{
  "d_mlp": 448,
  "vocab_size": 2048,
  "activation": "swiglu",
  "rope_fraction": 0.75,
  "qk_norm": false,
  "tie_embeddings": false,
  "init": "normal",
  "optimizer": "muon_variant"
}
Each number is 128 + 24 x the weight over its row's rms, rounded and kept within 0 to 255. Layers, rows and columns count from 0. Numbers have three digits each. The size before them is the row's rms in percent of the matrix's.

# layer 3 attention output, 160x128, rms 0.11, rows 0-50, columns 0-127
088:103108086110118086139102142165083136089139160097156145139190178158137123124156092086176153121092189111103112135144098165119158104104127135166121115088107148174119132130119144128098131136127117131155123108084110096085148148124082160120122163118130110142122131131115139141119133161122153118119129129112173121130125108112154135083115116109158133127106131097124137154130118133136087137117
105:135145068139141127126144110129078112094125116107099180108121130104102117137198120142159088147105142112116100112162111150135137090179177139107096107169053121132141110153140148108148107098132184144127120100127130117149130127148130124134149126134111120137139136122139144130146170117165108134108133131121119147106152168121122103121130151087125117099099095150089106126122161119105096090131
104:151133161119093187154155092104130167118151150112118097129186142100150115128136099155134154089175085116068158113164120177112128147153119139141132152124126089122125130153135126128147162139114148152124145129153138170146114114107167106161120144104125143116121171112142141149176130153154121149144112141127160142132098088097102151120149145136156096104164130086145122129110159132097130128147
098:150127139152101122109080161068136090128106151147095139130101139165099139127106097143115146118145160089112140111156166148155119103082102115164112143145138157104128104186197095167192118131144174127113141137146133118105142088104120116097140153124087133131130100132147139143138113147145148142151120130142122101113171140133114144159104135118130100128123141151154128133114126151117112179105
106:118116117141175084147080150173123179091181106118088120131193078121153151170122147125129114116170144101136126126187125139086126091112101162144130112148140153135168123176128117149120128111109101124121154149151129129126141141136124136101131137127103120112101145141127137153180122171146091123115106116115104146105138126117089118132146119109121177108107119103139108130170118099126137108135
093:109115119129107152114089126086162119140114089103129133136145162090126120141163120167159133132150114055139166096176131109127151142109145110121159093180079116153109112085134140141109120117155071143139130116159140145113131125123132106133114125140144143108134121114107138108125159128137159137088111150155151135125121133115145128152092201095149150161155153127156125157130127117144192140125
094:174156147104142078129140076109083167123093134101152134105167130089125113114116173143145129107111135131112127123156091120142118146163088157105096168135123134061143112152159113182105124135137114116111124129140171103132154128160157140108143135148147120118156142101113142153139148123115127160137107129139085119127101118140132136113132124116142133151142110107079156134197177147130096131108
099:160112112178095187142134122080138128127079106088113146157171192108095124180105104153151166143127147115111163130127151172142088139160140128153129133150108142145127087140104151070174158094156152117109135109140132177146124133134150134111134131144109164090114102113106136123112113093119127153105139164155119160121144117126121129119139122106110121111116125122143132111110129108149158118112
103:167100130097102169178097139104134120119116147128080153113140118121104167147140134113110144144051140118187159149153110114120147149123167108090152102127174118122083142095140122095100101115096145080123124111139126140115173108118088125131101115125121136119160167104108133124118129128156093134140165146112153137164112091117138121129109175160099078122128137123137106119126123127130139147116
101:108168059146086138150170122181139111105114098090123125134112131140147139120142138144093130126113081112126078098146128147114161146159166118165155131159106172138136132133109150079134133143144125110157120152142158132127146098179101136136108152132137096131163137130129156148140130135137083169121138152071100180139121183147139107121114134118131136123124121141135161139115166166139129123133
094:126103150127106069157141119139139059087116152080086116139126145145149103114099170140104126121109144145106120115082124095124096116141156159101119178109134105124144045139149084141154146132140105151144146140137127140137142158144133122134120174147144139133138119137133159107114120117176088126128145147111136125133146116137144155165120109053142118155144130103111144154158131137143129143152
094:097231106104133108160124116139146133117173172120133181118102156128122124089159135139115155101121120148158110140128083103131179155109141130130141155100106114143150126126137097168107105152121144126110143129116145145140092084143172137134125092135124126142108149105102143090114139094095106125127152090150106147147131137141105118121140077167141132125123130104144122152127105106091169124148
093:128165097137115134077137089154092115131123104119109145089133163144171168145172114096151119141104123183103083127130177149094155163137126158172154110113190144146121170150117109147152131163151119110119127140142128095133138107112146148144134138089140148131117110120121188149091151115138095097156140137080119109136159116120115130127127077116137132117125133138120096109120097137117131109141
111:107120169146115150115145146103169125102105130144168103101135056112114082125149097161095153104128128114112074101136128160109152139132121123068117152147096148150162167167145159076084070078114112134108155135148150115136129123123157142118133138136132122124120128133131153141165133158142106101103144152126126127137132149154129101180145123116140135107084125092142140146118106122130102144144
100:086145122113144147177139147154109139118130038114104160125116132095140148096135171150126104082127160119103105128104170109125131109113102124107126139136132133139136122083116143143105111205105114118121132161174082119137129159074112126143156142149125149133143106172163125123120108126127092123090168128145125141131118076120136145110131106158124136153133113135114124150144095137133136150086
102:089156082112117108177139082109172128119115128116146109151122134124111144155106135084092096138124127107170139178126126135165169144158132129123121131186060162103144134175151133107056110109114131154132139124123129137129115131103156144137118135110136136131105136124151140131144157101159152131116122109143130146103090119105075157127119123139113124103093141111112146099149175148120167100128
096:164164154160112105147059146093129128182118125188115130151148156132118069098145126151140156162076106095093184105146122125080120184095144151152139131139128165099151188130094092124103124104144120154127110160123143143116154099138123102116117133147116140130142123104130133126118151137136136124111157137131135111131125117160134118118096142135118110114125108155157112145164148094129123120135
104:084133129136123151171153139141173130127119138134152137102162117093140151163055219111119154158134127106150101143170104154107098130140152136139159142100085159125123113105117151173122138130159149143136144133130079092101144132168119156130178112086140135088141133125156149132157131136127105153130129118108118173118142115132117099146105110128092120137156148119132142134099146112140125120145
099:108141161141120090138134128111140103135149166131133192167159175093140099104100146143144097122116127140143139111173131112124168117119091147123111132142139109066151122084127147165102170159119115144090105094132100116113105115113152125125101113120145084150128110118145131150087114144114159155107144108109119141066140138125164131108132105131129128141148123116182128085100088124173102119127
080:119128134119143117149161162118132134139098170119127126117095131134176075152118155179132099097137112140110157139108126137141115110119151147137146147114132098113154134159087142164159109088133129158116173130188132115082121157108130153135120153142107072126147149143127085101122114109114135081114143108106151163177119106175105161141113102144118117124142088145156163148150138129165100125102
110:147119171118090181186124128132125123145175108137078116106164161111096115145152143112170090115152176146112164136122155140125081144122147134154174099127141121135087120127092116149146171148128151117133139116155166105133107130136106124178140126096126151131111142140140130124136168142142138115116138100098124153154110139119128105135165083083091133142129089128173110148102117162127119114144
115:146098117120164126139135106163134077117144101104156112149149137175148136125096118114123128092103066077091158139186136107122139114169111124107144123109089116125138180158105110107121103132137195135106131161149146115136111155121098165137129135095111146140089117158092146088141134118099095115131101153132146102171135118134113123114114154167136123123113141122134093114168110123150108139106
095:098090094157118148130115086152119081157148121164125129130119118141084110155119148099144102125160099165122172123191137112121157161116136134098179127133095074106111147121140071131105122094135110127151118158144122092094136133128169129132150130163143129097181131149129098120115120100147143138104118124137127153127103085128103159154091127131146110135140173143097150137126149119102105092126
087:130147118113134124128090084121188080143125128128122155147137108112106144155125075131141071156103134102179113140110131155133170126167138120121129138115127113163106126175147133161106148160052111108142118141158154118096119131135093143149121146117101178145114097141103116141138161128145152141127164109128159130162112102080119149123132116161112166136147130094141139146159153148143103154117
102:083140125094108114128177155165145142149165116115088118176073108109139140117103069135110092104120095116127117137144147144145119164127107140115093127164147133134173133087117098121130101205129121134116138150114153126143100162120129123097094132128111127164099146147121143151174172145122135118129141108127127143160105095123162115150098126119111157104117129115147073102105102126111119114112
112:184100086112169114123123114155151162085136117098146161105149098146142124129114141130149143139116110090059147103120145128119119148128154097140179087114099176204074138134122110138128120097146083136153163148130150130105078171140124130126155133145114105110110127137093152119132144140167121118153149114120100115094082099104147122126139120108137128137101116128130136113142128111116145116145
092:130121129161155099120092138148074138124177134087072145167125133131120121145135155095136129136086136114153065084138115103134099111147133108074134131108059133059094147132128166131135154105136116128132122107148127123139092151142166161100104120101092135120137117114106144144121107085152150158132144129092124126107125119134130186131136128175136131123132146143118111131109110119136136103105
105:149100116123119132100133129137070109098155135137162193221117158090109107120158103161150153127139129149146191135169127135127115158131183101118137109133135144107113120137171103118154141123149093147119135121122117140124122154119137114135147127157099102143115112147115135163124125156123152153147147109123129077116104125173129106132129180130143115154134153111116123077098144133105108139103
097:139097119160132115176117149171121140110184108124071137180092125126115097094136047076124150157144099144168099150107100091082144129117153132106170118131096121141141146114132109164125148126160138142112104117112141148148140072108129156124141127116122147143110142140126155135109157140100142127163131142122151083148111114131101132154107119138157103138132099149117131113135129134110145141081
097:108137155120144130190116108112139120124130132133137130142146125095161126150134102153135124111095123136148165150137148113107134081150172094095186119136091126140095152142129124140157106156108144136107140138087099113153146082135156144112096113123120133114157102142097077103130142126103141115122157120118108115139150080126139147099124134098069132160063177158167140098131147138092114094117
111:063163132155108126129118174140084139098151114142177142124129116146119145135156174197111128105151159110128129130140089140180123091146147115071156162139148166142094112136175098118099138119106142083112098126127117157144134133140131143111123148143133145134112110108114164107111156150120155118139154124101097138082146136103109102127164144146111100135126128120152125127138182140120100112109
103:135143157095121126170115094153167123182114143081134100127133122143126128119112142064150141150208143105101116132163133146134106179111099099125146072156178092179128135116156158118106116132155146149135131118131120131125087139140115139095109121152150140130126131113110106158075128141136118115145131076161172139142103137125133107129135175155153120130116111130120126117146134122091136137127
104:139135100090093126136127156065082141118132110173105136135136146133110105112069172099150150144122147167174126138087195131088111147147101140160084147110081117127137114133151127098096124186091114121123114149114128112125123116139142117158142130138074128131131097123113123103115141135104160159137083136103161129117119156121140137120120130118122144154155104115153119137151147123082146121152
123:146157107142063088134158105151153088140146137087110048084152165120112159104141113117137132100124189145141095185108141123081142130133174092109135135132161137151106103119116103101143125118099093145095080137123101152107120144130106141123149112085106153134107135101131135117130099137125163136108120132126105152125128117130117129122100118122109152120142137139127128093142103115130119075109
103:117170133148101123139137113124141136159131135125076114146095080108099139095172126131141111172171121123204172096138105094135138107113074106094136142142134083123104128142133147095148110085115123120102129121118085141138150116143095165141125141102133109145141125129162094085123105077147128115125118139088129134162091147127116162102136128110141153078138137115157126145152110148159131137131
100:146131189119170162090148104144158145090117122155167129166132129102095143129109128169135098132122097103161109150090149124143085094141185136132124131102117096144137062133174127175110139155161092127151138115099120105119129098116166111115167153145108112124128100113105113109101112124110094139131128112095110097129136124160128112131110121118104108144177109158106106104110161121123132122149
111:132120114126132130090133140115147147174154162119077164124155118137147080180110126074085148200102105107170117178106092092152152098110115110136106140101109141118144127095142184117166081115152107123132103135136095137115105141153124092152135137126120123104145129127132102097125106112110136149159137135127134133154139116106132139134134145111150154109144079131122110109094128115114115080143
125:139101146144077141130128156136133114134108140089111178160067115168117117113094142114096125170146147155130106210113119136098082093105124074132087108106126096164148129114101171123137149107131107144157078138127128139123138088118109138157138122109109145150138103124154138114107111115117153141111075164124111115140129111140139116141118152135122136164148158111138129131162152138112108087128
091:120115123112102186135112115171130135068134123193102116132124083105091152117123127104166157122130128151126118114143101126064168100144116120145132152145150187126096128112096118124154128166136140134148134143134084100101093139126122105149084110146066114158141115146177142104144166159119130128126145132124133144154150105075115116136117118126123138111118156146127160131166124109143125136153
093:115101136109106149153160150095083142119138125111119112158136125165199123154168128122112128112134114143163146146152139126134107128109131114156122110138162146091114122171143143125208115153082137114134148121093166109139151093128137079145141133108135133105116128134095130132142096116115162106124104156168133110125119145113142144122133173155077128144156093172092105151172141096127114140095
099:136100112110125153169083121164084146148122160123119128147161167120176145075105128141125144102143092118141170146135074093116101178130134158114127085116126112166154135106127067080145125137115098160073114141128110108081123113085111157099109134131142114114123114101114103116124118096111116146117101128113114129121169132125144096096136103156109152150144127110108124083122127113130128139130
096:128145160115125093130095099194162166130175107118157111090108189108104123133154140135167197120064111131113164136135126113158136097117089103148134112159118176115142097156119136158144119145146161118111146145142110116166117115138110102069154123135121129106119145124142105121146118134119104144128100143100134112124130140105153124160118153118089094117120127102101137133088122129124137151097
103:118113129156137144130092071092106142141170080147156142135165145126117096171131165133131090114142112141118080183111148168077163134128056150142087151122083149174135135141164121111117124106141106091106151135121113159136118143133140146142124132121109159137135111117138152130125117121134123098110142148169117111112141153152101146111111149129145180151145104152092119136136158111102110115112
098:128124150134120135071161113184144142155117210152096112147108127149102134124135128087167158147138063124083101148158163100130125157144084072141146097126120111079123137125156105119154111135081116148144133137126105148102135135118146096116116121166131111135131107079134108138129143137147097152109154160117117109103122131132101148140144118145114122124134155109127138162138119160098157120102
111:148115128105123108134155158105190136097134050156115089165122145094132157091122128141119148112182119098084099121100137087106134150119132103143181096136105121093146151069154168137098126093122075121133127118152144142132121146123117117154119158123133102164130130125138130128155103113127156105125143086110093129177112127123103093133125109137120130112104102161120118145098115108137134119118
097:092124099135137205094133123081111133110089104129121133146112160155100151106097150159116120111181157145120116120133143161115155044121163147119146127123113135135178112074126116129144085144128151124138098129112130138124085106152155122131138103115122132136116100117129118175091150117154132153116090132118153108176110129142144146114147112136133157155144158099113134115134094115134145088155
101:129099116157117114095110124120080136144108085148094127133153116165130118119144199058179094109155132112100110131110102108108144102109176093123130147155127104106099123137120143132123167129166175140105113056180147121124140132146169125114140127155133123134112098160112136118121103134109099141171145113103145138096122103138117118139155096130133125133136127136170142122128143112138087124103
092:111115119089125148096159149113155128126106149118100160157128100118183095134131140142113128127139117088135154125137174151135104133104122132114158141168107155156140120117103156149133161138076112158098121147124074118120157090161154122107139140124120101155112113147162110131195116130159142107093170086108137153120169117128136102131097125166128106150115155161068153097140118142146150138112
109:169115125108129116120102090167130092160095138152125107191131152115184056127149093155143140159171102119130105126118134138127132093148119153129146077139141095144084112114149109122148124186138121130115102138126130113109107142131126099136130162119138108112117147113120110119100147113137106121119156144082156081129139099137094108104165115125115137129125171157118111113089169146146125089152
093:130112121136091130115099175136179092091110133126122138157110167091149104142146119178140107083090179084131146078135132100125103147095109113141119145108110131157130095086122133138112086136113181146117139168129142111104116146149129139116115138075120107127164099122137100120129095144152098117148134144113152111154125160092124161140123127134133138154171135146140134160157165157096104142110
102:108146172131114093124131173109164093158170148132182152154120143118074116086162116155114142067149142127103111178192137158157095129135095111114084106119146118154148130179113124095108111133118103135108102146099127107109144133124134110124148144113114098119157122147135143132139124147104155095091176111109145153155096137116093117140128116139131119106101123115112136151128126137138082138114